config = dict(
    n_layer=12,
    n_kv_head=5,
    d_mlp=1280,
    activation='gelu',
    norm='layernorm',
    norm_place='pre',
    positions='learned',
    init_std_qkv=0.0211,
    init_std_o=0.0,
    optimizer='muon_variant',
    final_lr_fraction=0.05,
    seq_len=1024,
    train_tokens=734500000,
)
Each number is 50 + 12 x the weight over the matrix's rms, rounded and kept within 0 to 99. Layers, rows and columns count from 0.

# down: layer 8 MLP down (transposed), 1280x320, rms 0.0201, rows 1120-1172, columns 128-191
# up: layer 8 MLP up, 1280x320, rms 0.0794, rows 1121-1172, columns 128-191
down1120:68 40 29 48 47 41 43 45 74 50 37 73 71 29 52 29 60 45 45 48 94 42 48 17 44 40 44 57 45 55 43 44 75 28 60 32 59 34 48 46 42 42 53 32 50 45 38 66 51 30 46 43 33 55 46 48 68 77 70 21 61 71 59 50
up1121:40 38 56 36 47 78 42 58 42 50 54 47 40 51 43 31 59 59 71 41 55 33 57 64 53 48 52 45 39 38 50 49 66 35 36 33 53 74 49 54 59 53 61 50 52 34 72 51 46 27 51 27 55 73 44 34 09 49 48 22 41 51 45 54
down1121:52 62 51 53 71 52 67 57 46 57 52 67 42 50 70 66 53 46 62 42 65 38 32 59 49 45 30 50 49 58 50 52 49 70 43 68 40 48 42 39 53 45 55 54 53 49 33 69 62 42 60 59 55 52 50 52 58 38 53 59 56 44 48 57
up1122:28 45 28 47 31 57 33 37 58 64 45 49 40 22 54 50 72 43 68 51 44 73 28 38 58 51 53 78 37 64 44 34 69 35 40 26 65 57 56 49 33 34 53 58 46 67 44 38 33 31 38 58 44 53 47 64 60 57 43 65 58 21 58 54
down1122:62 66 56 63 59 54 73 55 60 33 55 40 56 63 61 54 83 54 44 57 50 59 64 59 49 39 56 50 61 60 66 47 55 58 60 60 44 61 62 54 36 56 24 47 49 54 55 81 18 46 64 57 68 54 66 59 60 31 57 51 48 54 52 23
up1123:55 90 47 56 36 59 62 46 53 68 46 46 41 33 64 57 40 69 33 54 62 38 46 51 22 40 50 58 50 55 40 63 29 44 62 39 32 34 42 42 61 43 56 46 41 72 65 57 79 28 53 41 56 67 34 21 16 52 43 51 55 56 65 49
down1123:58 46 33 48 72 36 67 43 26 60 33 22 41 27 50 45 43 42 39 50 52 69 51 46 43 59 42 55 69 87 33 35 57 50 42 50 51 86 37 66 58 47 50 59 50 57 35 52 45 49 46 63 57 50 65 58 57 29 66 60 48 40 70 72
up1124:48 42 56 46 50 48 76 33 64 52 35 30 68 52 43 54 46 77 54 50 67 53 60 82 48 46 53 47 55 60 40 41 47 38 45 53 61 40 37 48 55 46 43 46 34 38 82 48 38 25 50 69 60 50 56 30 44 53 65 41 64 42 42 50
down1124:53 51 40 45 71 49 62 34 37 73 64 24 50 54 41 41 50 60 40 54 46 48 58 56 21 48 44 34 37 55 60 63 61 55 42 47 52 44 53 41 65 78 62 62 49 62 27 52 54 56 48 27 48 60 55 36 56 35 50 78 58 60 27 32
up1125:48 58 40 42 47 37 56 40 31 46 33 67 37 53 59 31 51 51 28 70 54 59 38 64 65 36 57 45 76 55 57 57 55 44 32 50 56 57 62 50 42 56 43 71 46 50 48 59 36 51 56 68 70 44 59 44 49 46 55 48 52 66 37 26
down1125:51 46 66 47 46 66 45 55 48 48 73 30 60 36 67 50 51 45 56 32 45 53 49 63 48 40 51 37 59 67 60 30 57 49 31 50 49 38 43 47 62 42 35 50 49 52 59 71 46 22 59 59 42 51 44 37 67 46 67 42 38 65 48 58
up1126:36 38 74 49 08 52 34 51 51 41 63 43 50 71 52 27 42 67 30 47 65 38 56 28 48 41 59 47 70 69 38 48 58 55 60 44 64 47 46 70 54 61 69 45 43 62 67 46 48 38 53 56 46 70 52 50 52 31 64 68 61 61 44 49
down1126:70 42 65 34 38 56 60 41 88 23 49 39 45 40 37 47 42 53 46 50 48 43 20 63 53 33 40 37 56 55 54 35 46 54 47 45 43 45 60 29 54 65 44 25 58 44 17 57 37 32 33 25 65 55 77 39 61 47 26 41 34 45 50 69
up1127:30 55 70 28 40 54 62 75 48 58 64 44 53 72 45 57 49 41 53 55 53 46 54 30 53 39 46 42 69 52 69 50 41 79 53 62 47 50 52 50 42 64 55 49 59 47 61 60 43 42 63 52 45 49 43 63 51 63 60 44 60 75 46 35
down1127:54 67 70 61 74 33 31 63 65 46 34 36 56 22 49 37 44 48 45 47 52 31 62 22 68 38 59 37 42 46 59 48 46 44 47 70 52 46 55 51 31 35 68 77 42 39 23 65 64 55 39 58 54 34 49 59 52 40 50 63 55 56 52 71
up1128:71 51 46 38 53 50 37 61 54 59 50 55 43 39 50 49 45 59 56 43 68 52 35 57 52 72 39 57 69 30 59 66 36 39 59 59 78 69 55 72 31 30 54 39 42 62 61 43 48 44 39 66 60 48 39 55 48 41 46 17 55 58 73 39
down1128:57 53 62 57 55 52 52 26 12 45 25 49 63 44 71 49 42 51 63 54 60 38 70 39 42 46 45 56 40 58 38 33 57 90 49 32 52 51 46 62 54 50 54 40 52 50 34 64 60 57 58 46 70 37 40 51 50 51 43 61 58 39 29 54
up1129:51 51 45 39 45 45 34 46 52 59 58 40 57 42 60 54 54 45 53 51 40 58 54 48 64 52 28 36 42 48 39 32 30 35 52 46 63 49 52 54 39 61 73 51 55 44 52 69 64 60 55 22 77 44 57 29 58 45 45 36 60 68 54 68
down1129:54 50 37 43 64 53 56 25 55 39 56 53 47 42 51 50 50 53 38 44 46 47 39 52 44 22 65 27 39 66 43 29 45 34 68 35 62 70 53 48 35 46 52 56 55 79 63 58 53 56 68 25 50 50 34 72 43 58 38 45 64 39 60 56
up1130:35 61 53 57 43 37 58 36 48 32 42 22 58 50 73 54 28 45 63 79 52 47 67 65 58 32 64 54 40 44 61 59 48 35 22 23 38 60 47 58 57 65 54 37 64 51 45 37 42 58 62 57 61 34 40 66 32 57 60 41 15 37 59 35
down1130:37 60 69 27 49 42 61 60 38 49 52 37 51 62 40 73 50 50 53 56 49 49 65 67 57 49 47 64 43 57 55 51 52 54 67 57 37 64 52 42 47 53 36 69 61 69 59 62 63 32 32 39 48 47 56 44 53 37 22 54 53 55 48 60
up1131:46 66 36 46 55 48 65 58 55 44 44 27 56 64 38 51 34 52 42 64 70 60 47 71 66 60 37 45 50 47 67 38 44 58 49 49 57 57 58 69 46 34 39 41 39 66 24 46 35 62 50 20 68 46 55 35 55 52 44 48 42 48 68 67
down1131:52 49 56 43 64 58 48 71 55 53 58 36 50 58 41 62 44 36 58 71 70 46 59 77 62 57 34 56 55 33 51 40 33 57 26 29 25 42 28 74 48 66 59 69 60 30 42 50 68 65 66 66 27 49 65 50 43 53 66 59 57 45 43 38
up1132:39 45 45 49 55 69 63 52 55 51 83 47 52 53 52 47 49 37 68 78 46 54 46 36 65 54 50 44 24 58 48 38 46 41 61 52 46 72 32 36 43 54 56 69 55 61 45 38 35 55 38 68 69 34 42 55 87 37 39 43 75 45 49 56
down1132:48 54 61 61 50 40 39 32 61 21 49 62 60 62 34 50 52 43 73 33 47 61 66 19 54 38 53 57 34 37 41 61 38 52 55 54 57 64 39 46 60 44 43 33 45 42 52 43 55 47 52 56 39 60 35 48 75 77 54 29 47 50 66 57
up1133:66 39 62 53 38 52 61 69 39 51 62 63 49 49 64 45 55 58 36 46 53 43 34 50 52 28 56 31 29 57 49 48 51 57 54 29 52 57 72 55 49 46 65 57 60 75 55 39 51 63 46 51 66 35 54 66 67 40 45 62 51 38 36 43
down1133:65 47 37 62 53 53 63 39 65 46 43 64 38 37 57 49 42 52 45 43 39 42 40 15 51 57 62 48 58 53 62 58 50 50 47 54 51 48 58 52 59 51 56 52 36 54 47 45 51 36 47 64 59 63 55 45 46 55 68 49 34 45 51 68
up1134:49 46 45 52 36 61 50 35 53 37 42 23 34 50 76 41 58 32 50 77 54 61 77 72 62 69 55 71 28 32 63 39 47 56 64 48 28 47 44 49 46 59 68 69 74 71 62 60 56 29 61 48 47 58 46 68 57 65 59 75 37 61 47 77
down1134:37 51 29 23 45 48 52 40 45 66 69 56 28 49 58 44 47 60 38 45 65 27 41 65 61 56 74 38 53 64 75 56 46 39 64 52 52 31 45 48 43 60 35 77 59 51 47 59 46 71 59 56 60 41 54 56 37 34 55 49 47 72 41 48
up1135:47 44 45 59 58 61 65 50 54 61 61 82 40 65 27 35 53 44 61 56 56 47 38 36 46 57 36 63 62 45 72 25 57 44 58 51 41 60 63 41 58 62 67 57 37 37 52 63 21 48 34 30 51 62 33 42 45 44 47 62 51 65 50 27
down1135:59 54 38 42 70 58 37 74 43 42 52 49 70 24 49 66 60 53 50 53 60 65 90 53 57 46 34 50 52 58 46 60 48 33 43 67 32 50 56 30 54 49 56 56 66 65 63 33 53 40 31 61 19 39 34 58 57 62 46 35 00 39 42 52
up1136:42 47 51 31 44 46 52 56 76 51 70 28 30 51 62 38 51 23 44 30 51 48 68 48 31 44 70 49 54 62 49 48 46 54 70 58 77 31 56 43 35 46 60 27 52 69 41 74 60 49 56 68 50 66 37 54 41 39 40 63 43 59 55 56
down1136:61 51 31 50 44 26 37 46 55 54 34 43 55 57 66 48 64 51 57 63 47 60 47 45 32 44 46 51 42 17 72 42 45 30 62 38 41 38 41 88 47 63 34 59 59 63 46 52 57 39 61 55 49 76 66 63 38 33 67 55 52 53 66 62
up1137:58 55 53 37 49 34 61 43 28 77 57 49 44 30 49 60 50 53 44 62 55 46 47 45 65 68 64 54 71 60 47 32 27 68 54 53 42 52 25 83 56 42 45 52 51 61 60 48 37 38 44 33 41 43 26 52 53 46 58 66 58 56 27 35
down1137:72 39 37 48 50 48 49 60 41 49 47 50 35 64 55 60 62 52 54 47 59 42 53 43 53 15 49 62 43 51 32 36 51 46 59 49 56 29 49 53 37 56 46 32 49 59 64 46 57 70 38 38 62 39 56 63 69 57 46 59 57 61 77 43
up1138:57 48 64 36 54 44 65 49 54 35 56 45 58 54 45 53 46 54 59 26 54 52 43 53 52 45 55 35 29 34 40 24 70 49 49 50 70 42 42 40 54 42 33 47 26 64 59 38 53 64 50 35 63 57 50 54 57 41 46 68 59 40 24 66
down1138:54 46 34 44 28 70 41 64 38 49 26 60 79 43 26 74 36 44 64 47 53 62 39 35 64 15 55 47 54 59 40 29 23 66 30 70 57 55 40 59 92 52 56 72 60 67 47 56 52 65 34 40 60 54 32 51 74 61 39 63 54 60 47 59
up1139:46 72 36 53 61 64 47 57 44 24 46 51 54 46 46 29 56 29 75 46 67 53 57 48 38 51 55 66 66 44 57 53 38 16 51 22 52 49 69 75 34 43 40 52 28 43 56 37 39 40 47 34 34 56 61 44 53 40 62 59 47 45 61 54
down1139:50 51 48 58 21 54 27 36 44 57 29 61 64 60 55 36 51 46 50 55 67 21 40 30 64 47 56 65 44 64 48 76 52 57 71 84 48 63 64 59 45 52 31 74 18 52 47 39 65 61 59 50 43 45 64 22 46 50 37 48 56 62 39 44
up1140:82 51 45 37 31 51 39 40 50 54 60 49 40 50 38 31 50 57 28 30 63 57 36 68 47 54 62 54 64 48 66 52 38 54 56 76 63 32 63 52 57 62 36 32 52 44 46 37 44 64 64 45 25 69 42 57 52 43 52 52 59 64 67 54
down1140:46 64 41 44 62 51 61 48 48 58 43 43 57 55 38 22 63 33 43 56 56 39 64 57 42 44 32 47 32 46 46 49 43 58 19 70 57 53 37 31 38 48 60 51 65 67 73 45 60 67 51 51 71 32 69 63 48 51 34 54 33 50 34 36
up1141:47 75 43 40 41 22 43 36 53 47 47 65 74 51 41 54 48 54 47 49 48 62 37 42 49 72 35 55 56 52 49 60 36 51 33 65 71 66 33 63 46 40 61 43 56 68 48 51 57 60 36 52 36 68 35 52 57 42 43 57 53 62 25 71
down1141:40 59 49 65 48 72 39 54 65 71 52 50 42 47 19 42 36 57 54 33 47 41 50 43 52 63 59 32 23 47 41 68 65 44 44 54 16 71 36 69 52 48 59 43 28 56 46 42 61 40 68 33 58 36 72 44 40 50 38 51 61 51 59 65
up1142:42 55 55 78 56 39 52 40 66 62 41 54 49 58 78 43 62 59 39 59 46 59 63 50 50 57 53 39 53 63 59 52 60 59 48 50 74 41 70 63 37 40 43 55 45 57 42 45 40 45 73 34 65 39 50 30 64 43 29 51 18 60 48 41
down1142:48 38 47 62 56 76 20 38 34 39 57 37 57 38 51 45 30 55 45 47 60 37 52 56 54 43 52 37 49 35 49 48 51 48 34 53 43 60 46 14 62 58 42 48 61 51 58 34 55 58 76 58 58 63 55 61 67 55 06 39 47 74 50 60
up1143:53 24 71 45 45 47 55 71 47 63 47 64 56 52 46 51 40 60 89 47 34 53 29 53 49 23 39 66 55 30 55 42 65 39 59 58 52 53 73 56 40 65 60 51 44 35 49 46 60 53 35 42 54 46 53 61 40 40 51 18 57 34 64 40
down1143:41 48 47 53 49 72 52 38 43 47 45 52 53 63 42 44 71 37 41 39 50 54 52 42 50 38 46 40 52 57 48 56 54 58 40 50 50 65 32 67 33 42 43 50 56 57 69 53 74 39 51 48 53 51 41 44 32 50 49 57 60 50 51 50
up1144:36 64 46 55 51 56 34 63 38 43 45 44 35 26 44 41 60 57 66 40 51 60 71 41 63 65 47 53 27 47 46 61 21 56 51 51 45 60 45 63 55 45 46 17 47 61 73 23 19 65 41 57 53 53 34 47 51 53 68 56 38 59 65 31
down1144:27 60 42 42 38 64 48 46 32 53 58 59 76 63 52 44 37 65 27 41 38 49 72 66 41 34 61 48 61 39 67 61 59 52 48 48 73 42 59 26 64 49 33 40 22 40 47 55 55 51 67 51 46 58 30 43 71 66 59 39 59 45 56 49
up1145:52 69 50 60 28 48 65 45 50 52 52 61 76 60 61 47 52 46 59 51 64 55 25 42 60 47 49 44 59 24 43 55 51 28 42 48 58 33 65 42 49 25 41 41 63 53 50 68 66 51 44 56 47 58 66 43 92 57 74 44 37 81 49 54
down1145:47 52 21 60 55 36 43 52 39 52 50 49 71 34 31 47 65 69 47 50 33 57 70 33 84 76 65 58 45 45 48 50 50 71 58 59 47 45 51 56 48 51 57 45 64 48 25 63 54 56 71 56 54 60 55 51 26 34 63 68 47 32 49 64
up1146:55 38 65 28 60 58 60 52 25 50 32 40 34 56 57 25 52 70 46 45 49 65 42 46 53 57 39 46 50 55 68 35 53 61 48 44 75 28 52 60 54 56 51 59 38 50 46 50 48 52 67 58 37 48 71 35 36 65 41 35 72 51 59 38
down1146:28 58 45 55 56 67 67 54 68 50 65 65 51 33 65 66 60 69 47 49 34 39 31 45 47 43 43 29 55 57 53 55 66 62 55 52 66 68 41 55 53 83 62 39 60 64 40 66 63 36 85 56 39 67 47 61 44 39 60 63 16 59 35 55
up1147:45 55 43 59 57 43 35 27 47 57 63 41 30 47 48 66 58 50 56 41 59 38 47 47 53 29 47 59 55 54 55 47 66 47 62 23 48 54 51 75 52 50 55 78 49 33 61 74 33 51 72 51 52 54 45 55 47 53 46 68 41 50 51 42
down1147:62 36 54 53 24 63 54 33 45 57 41 43 41 39 44 42 51 63 67 49 33 53 65 50 52 64 25 65 65 46 68 42 38 54 57 63 62 37 61 49 44 51 60 64 52 44 48 58 43 39 61 49 48 42 20 68 39 59 54 62 58 67 79 49
up1148:53 56 45 52 55 53 56 54 46 61 49 65 56 52 36 63 66 48 51 22 50 52 46 66 52 48 54 40 36 39 50 59 44 47 35 36 52 55 64 60 40 69 44 64 35 29 50 51 58 40 48 52 38 66 39 37 37 54 40 43 54 58 54 42
down1148:69 60 32 49 55 35 36 27 21 61 64 73 42 37 68 49 59 53 37 59 74 63 22 48 61 42 43 58 53 56 74 35 22 68 41 46 57 58 51 67 46 36 60 53 50 44 44 46 52 64 64 34 49 45 67 59 33 45 49 49 52 51 35 42
up1149:42 49 76 40 63 41 24 44 57 40 59 33 48 40 52 53 59 34 18 47 33 51 50 47 44 31 32 50 60 77 48 49 41 40 41 35 49 41 64 40 59 56 55 47 37 30 49 32 53 62 56 56 39 44 49 67 57 63 35 45 52 58 52 44
down1149:40 49 65 38 42 36 69 60 36 40 59 54 27 77 41 47 44 46 48 62 56 38 41 40 42 58 71 55 43 55 33 43 38 61 67 54 57 53 53 56 49 57 53 31 48 51 76 68 49 54 33 51 36 52 24 42 45 32 49 52 78 45 30 38
up1150:73 53 56 67 53 38 44 37 65 34 52 64 65 28 37 58 71 46 56 45 54 28 37 69 50 49 45 63 43 66 43 52 59 46 63 45 45 57 28 55 68 49 47 73 58 57 48 47 65 58 45 34 49 37 40 55 47 53 59 65 25 48 72 73
down1150:36 50 49 30 44 66 30 46 70 41 64 58 58 36 56 43 63 50 50 56 46 76 42 60 57 59 40 52 56 50 30 34 80 64 48 59 60 38 63 32 52 49 55 36 41 58 55 47 35 62 45 70 28 45 42 43 44 53 52 29 41 68 46 16
up1151:49 44 44 56 52 46 49 60 36 57 63 58 52 45 51 62 61 57 45 44 35 49 63 70 40 49 55 43 40 59 64 54 48 56 77 62 37 27 21 46 43 39 44 35 41 58 39 46 45 57 48 37 48 33 54 46 58 63 49 45 45 47 63 58
down1151:55 46 49 60 52 47 44 47 44 46 53 44 50 51 38 46 45 53 50 52 70 54 39 68 66 54 43 41 59 63 45 27 42 53 32 41 44 59 59 52 51 38 52 54 36 41 56 23 36 55 30 47 83 40 41 54 58 38 42 66 35 61 35 68
up1152:18 73 52 36 28 23 38 82 47 44 56 39 42 49 47 59 54 35 60 49 54 46 45 68 57 75 46 35 58 33 60 51 48 42 37 53 66 30 46 43 47 45 52 59 45 47 48 47 53 68 57 66 51 67 69 48 71 73 47 45 51 44 56 54
down1152:51 45 51 41 53 49 52 36 46 54 68 54 50 64 79 72 40 54 38 36 60 58 57 39 56 40 36 51 41 44 40 50 52 45 45 52 43 42 52 58 29 60 46 46 22 44 73 44 50 43 45 51 51 43 40 63 46 64 45 59 50 47 45 44
up1153:67 46 62 27 52 53 53 54 61 60 40 62 61 52 43 47 65 41 74 64 43 36 60 59 36 51 46 70 67 40 50 39 55 36 54 39 57 45 45 34 36 36 43 52 42 44 28 44 42 45 42 54 50 64 65 48 43 58 54 51 42 58 58 50
down1153:60 48 60 68 53 47 37 62 59 41 40 53 46 46 53 44 43 44 37 58 64 58 60 46 60 61 36 44 46 49 42 45 51 43 56 56 70 44 32 57 47 63 47 42 54 57 55 47 43 59 27 44 25 65 62 41 46 48 28 62 51 56 47 50
up1154:60 50 71 50 70 57 51 36 57 59 44 54 45 50 39 41 33 47 61 46 44 68 37 60 64 42 40 43 37 51 38 32 27 40 27 33 55 57 43 58 42 75 67 48 38 67 50 37 46 42 40 38 60 29 74 31 46 66 48 43 52 50 38 63
down1154:32 55 48 44 74 49 48 51 54 39 23 42 56 46 69 71 48 53 49 42 55 38 47 64 34 54 75 69 57 42 53 52 48 49 61 61 50 40 46 60 50 41 53 41 51 39 53 52 62 61 79 57 33 72 51 49 51 39 34 63 61 58 44 42
up1155:47 64 76 43 61 54 35 45 60 64 48 38 47 57 45 62 33 46 54 58 55 52 53 63 56 49 27 70 40 52 62 38 49 63 61 44 00 49 54 26 61 67 58 54 64 39 50 40 46 58 40 60 67 51 36 51 52 74 49 38 48 66 52 57
down1155:58 59 35 20 55 55 55 29 50 53 42 53 44 63 64 52 63 50 42 66 37 40 34 38 37 73 36 41 70 59 65 40 61 43 42 40 63 50 64 50 49 57 31 17 69 52 36 25 42 55 70 55 90 45 39 48 51 64 67 58 48 42 35 72
up1156:39 42 65 44 43 44 45 50 34 59 54 59 48 47 44 55 53 34 49 62 48 60 52 48 36 22 52 64 70 68 63 58 31 16 54 46 49 63 53 43 77 54 56 52 50 59 58 50 79 64 64 50 65 59 45 76 61 17 51 42 68 58 57 39
down1156:61 50 50 45 29 43 66 53 49 54 38 35 48 65 30 47 39 47 46 46 57 41 62 50 45 60 17 60 45 28 58 59 58 64 42 41 37 42 33 56 71 33 55 43 65 66 46 47 39 43 27 63 54 34 55 26 31 60 30 61 47 30 70 48
up1157:57 43 57 61 66 62 33 54 45 20 65 47 40 52 37 36 65 43 69 56 44 36 54 41 50 43 56 55 54 59 33 52 62 65 64 72 58 48 48 53 35 77 63 40 66 53 46 54 52 53 37 65 55 53 55 48 48 48 41 45 44 73 57 50
down1157:63 31 53 59 42 60 55 46 45 58 35 39 47 46 36 52 39 41 41 49 60 62 36 49 59 52 66 50 57 31 52 39 52 77 44 42 33 59 56 42 55 48 35 70 68 32 45 50 26 54 30 56 39 55 51 39 50 65 60 26 36 54 41 77
up1158:59 68 43 63 37 58 44 45 51 64 55 41 38 49 41 39 74 45 70 65 57 42 57 67 45 50 57 55 50 52 31 48 49 23 57 62 66 53 50 37 65 71 27 59 65 41 44 58 50 40 60 38 59 37 78 47 49 23 56 25 43 59 30 46
down1158:40 31 46 58 36 51 53 50 48 44 48 39 64 49 33 63 44 42 55 39 39 64 50 59 64 42 47 55 45 54 50 58 34 61 55 39 28 68 40 42 49 36 66 35 38 40 35 60 50 63 55 33 69 47 56 53 56 54 74 42 22 41 50 68
up1159:38 47 56 53 52 46 46 42 56 55 52 56 36 39 60 43 39 49 33 33 18 45 47 43 36 47 58 60 56 68 45 32 26 58 22 43 57 56 34 55 59 47 46 60 51 51 51 56 43 55 74 39 69 40 33 56 40 53 51 39 50 57 58 34
down1159:57 54 21 37 70 55 27 38 42 61 38 50 30 40 64 63 57 42 40 52 59 37 50 32 41 56 64 21 48 31 39 62 67 39 63 48 37 55 58 59 56 68 62 59 66 63 30 56 48 69 43 50 45 48 63 69 45 42 23 52 26 43 68 58
up1160:51 47 59 71 56 40 52 49 65 49 52 54 58 71 55 28 49 51 61 59 47 55 22 43 60 51 47 67 46 42 50 36 70 44 58 64 32 38 38 49 27 66 40 49 25 54 51 29 57 54 37 46 46 53 62 39 56 65 56 51 65 46 44 53
down1160:51 42 60 39 52 66 46 51 52 63 48 28 64 36 66 49 55 58 19 62 58 57 60 52 52 64 57 37 43 69 42 40 62 75 53 49 46 51 47 72 20 39 44 45 37 59 43 45 46 56 35 52 53 42 53 48 55 54 56 71 48 68 37 72
up1161:51 34 68 36 30 57 72 57 59 40 54 49 53 26 48 34 52 39 55 57 40 42 28 44 61 65 28 31 51 36 46 54 51 42 53 37 41 37 67 40 59 40 55 53 66 46 51 34 47 67 46 49 50 23 77 32 67 39 51 35 39 46 42 38
down1161:40 30 50 42 43 53 60 65 50 45 52 53 35 59 28 68 54 47 65 61 65 55 54 54 49 66 55 25 59 44 21 30 57 48 51 44 41 56 62 42 54 64 62 72 43 64 58 70 65 60 58 33 72 48 37 29 61 66 61 42 54 52 26 53
up1162:54 23 58 55 34 75 29 41 68 64 39 42 59 57 52 42 44 38 47 47 47 37 57 62 40 34 48 29 46 47 62 35 57 42 54 55 51 52 43 58 52 56 45 45 77 44 56 72 50 62 53 57 39 56 53 39 54 52 52 40 51 48 60 39
down1162:47 56 44 56 40 44 61 23 62 61 47 84 81 81 62 51 33 46 37 46 59 30 46 28 53 35 72 43 61 47 47 47 60 56 50 61 30 50 52 47 56 55 13 57 51 30 61 46 63 58 58 30 33 46 56 49 52 45 26 46 27 65 82 61
up1163:37 75 35 43 35 31 52 67 47 57 43 53 60 42 47 48 17 57 40 38 43 47 44 53 62 69 35 55 31 30 47 56 44 21 58 47 74 48 47 62 45 39 47 55 40 45 65 50 26 63 56 41 32 62 55 59 73 44 35 36 59 35 73 57
down1163:56 48 45 48 29 72 50 47 51 31 47 35 48 47 39 29 69 46 55 65 68 40 39 45 49 28 25 57 45 64 31 62 55 49 45 44 33 51 45 55 60 65 47 41 39 51 24 53 58 33 58 49 42 58 36 55 31 50 58 40 62 38 42 43
up1164:46 44 43 69 53 51 71 49 53 50 47 30 52 52 52 33 51 42 45 49 64 50 48 50 32 48 50 38 47 53 55 57 66 58 63 55 54 38 67 68 41 43 61 45 45 49 46 44 40 39 63 30 60 55 62 51 50 49 63 44 40 43 61 62
down1164:51 68 60 61 41 47 41 46 63 52 59 71 43 41 45 40 56 44 40 42 69 42 51 47 46 36 58 43 58 41 36 46 59 33 58 55 43 43 45 47 48 40 32 38 42 50 49 77 38 46 52 57 56 54 44 43 46 40 30 48 38 74 38 56
up1165:44 63 74 56 59 34 46 48 37 31 49 58 63 47 46 48 44 41 32 61 51 55 60 54 48 42 59 56 46 50 63 56 46 67 47 53 69 60 68 48 61 41 38 64 40 43 67 51 52 54 42 52 50 52 47 47 51 54 40 72 11 44 63 64
down1165:30 60 57 57 48 54 45 46 56 29 34 43 60 64 51 56 47 42 53 70 46 61 38 64 45 50 55 52 50 35 23 79 45 56 70 28 52 52 44 30 40 62 36 34 52 64 58 37 30 46 50 56 37 54 47 38 69 48 51 35 52 76 40 60
up1166:53 43 71 22 43 47 42 53 60 36 47 48 48 55 62 61 41 44 48 49 59 41 45 51 38 42 58 44 66 47 56 64 44 16 58 45 54 57 65 45 36 48 58 50 42 24 35 62 57 61 37 36 40 38 45 56 53 50 67 52 62 65 55 51
down1166:65 81 51 56 41 55 34 51 50 54 69 50 47 60 42 37 62 76 68 12 32 64 58 44 70 36 49 36 47 61 48 37 43 56 38 47 38 48 31 72 54 47 53 53 46 32 59 58 54 61 43 54 26 56 65 39 38 52 33 29 43 41 39 54
up1167:39 54 33 39 67 39 41 32 60 41 49 63 47 50 44 55 56 60 76 55 42 48 30 50 66 45 48 72 81 62 43 37 48 45 43 56 45 56 51 58 42 55 65 59 50 57 54 51 39 66 74 63 36 52 61 47 63 69 57 42 70 39 61 31
down1167:64 34 61 44 48 63 56 37 64 60 47 55 70 43 49 42 46 30 33 45 29 68 20 43 50 49 34 46 20 37 32 33 58 49 58 36 35 42 42 48 53 61 47 42 53 15 46 35 65 47 56 54 83 26 46 70 61 57 74 39 68 42 53 30
up1168:46 46 60 57 66 34 48 39 73 61 56 50 68 59 75 45 35 37 44 56 66 36 36 48 62 54 44 45 41 61 77 47 43 63 28 55 48 50 16 33 39 49 34 48 64 37 61 45 45 50 68 57 52 56 47 60 39 35 54 55 40 69 47 55
down1168:52 43 38 47 39 29 52 60 54 41 52 39 51 49 69 59 16 62 63 33 54 43 44 44 62 46 39 52 36 58 53 49 46 49 38 48 31 59 50 49 54 34 52 67 42 49 65 66 56 44 43 48 52 63 43 56 44 44 44 51 36 62 50 43
up1169:55 44 67 65 37 55 77 66 33 57 54 51 56 55 52 36 47 50 69 54 54 46 46 38 61 39 45 55 41 43 41 37 50 52 44 53 39 59 58 59 43 60 45 24 59 24 47 66 38 47 35 59 58 48 45 60 69 47 43 62 69 60 43 40
down1169:40 37 41 62 63 65 51 26 50 50 55 37 49 58 49 47 42 41 41 57 47 62 43 44 37 47 34 49 50 53 47 56 67 50 47 52 60 35 54 46 52 46 62 41 49 49 54 46 69 40 28 58 74 55 50 57 65 63 48 69 77 47 45 64
up1170:42 61 36 38 71 50 29 64 45 49 40 59 69 41 72 71 41 61 57 64 50 38 29 58 54 63 53 25 49 37 60 53 48 53 33 23 62 67 64 43 54 40 40 57 47 45 42 67 70 45 49 61 32 53 80 58 57 58 43 64 58 61 37 56
down1170:38 60 31 53 66 57 49 42 52 40 43 52 53 44 61 58 59 53 40 44 65 56 35 33 63 47 41 48 53 40 82 63 57 49 78 46 57 46 73 36 68 58 58 74 59 42 43 34 59 30 35 68 20 57 33 51 47 40 64 41 19 60 53 58
up1171:40 49 57 57 63 51 63 55 48 46 47 51 42 45 69 58 54 55 52 51 52 50 47 50 66 48 64 35 59 55 56 45 59 46 46 47 48 60 62 43 81 49 24 62 49 40 52 44 58 38 69 45 41 41 27 68 70 21 39 29 28 28 61 50
down1171:56 43 46 42 43 48 65 45 53 70 77 47 48 46 41 51 38 54 48 60 63 53 52 59 49 58 49 59 53 44 29 50 48 61 51 55 63 46 47 43 55 69 64 37 65 65 65 48 44 51 41 68 72 42 44 41 37 53 57 63 50 45 31 80
up1172:38 48 43 54 56 60 36 31 50 44 59 62 46 29 46 46 38 37 46 70 38 51 54 43 40 51 51 51 62 53 51 53 43 50 38 51 67 48 65 76 55 59 60 59 48 56 43 50 43 38 49 24 45 64 69 70 60 44 50 66 53 43 62 58
down1172:34 51 44 52 58 33 44 42 53 47 47 59 57 55 56 54 49 66 44 40 48 44 36 73 28 61 52 54 44 51 58 38 46 61 65 38 52 51 50 58 50 47 57 34 57 53 56 61 44 42 46 59 39 41 50 33 53 50 52 36 58 38 51 65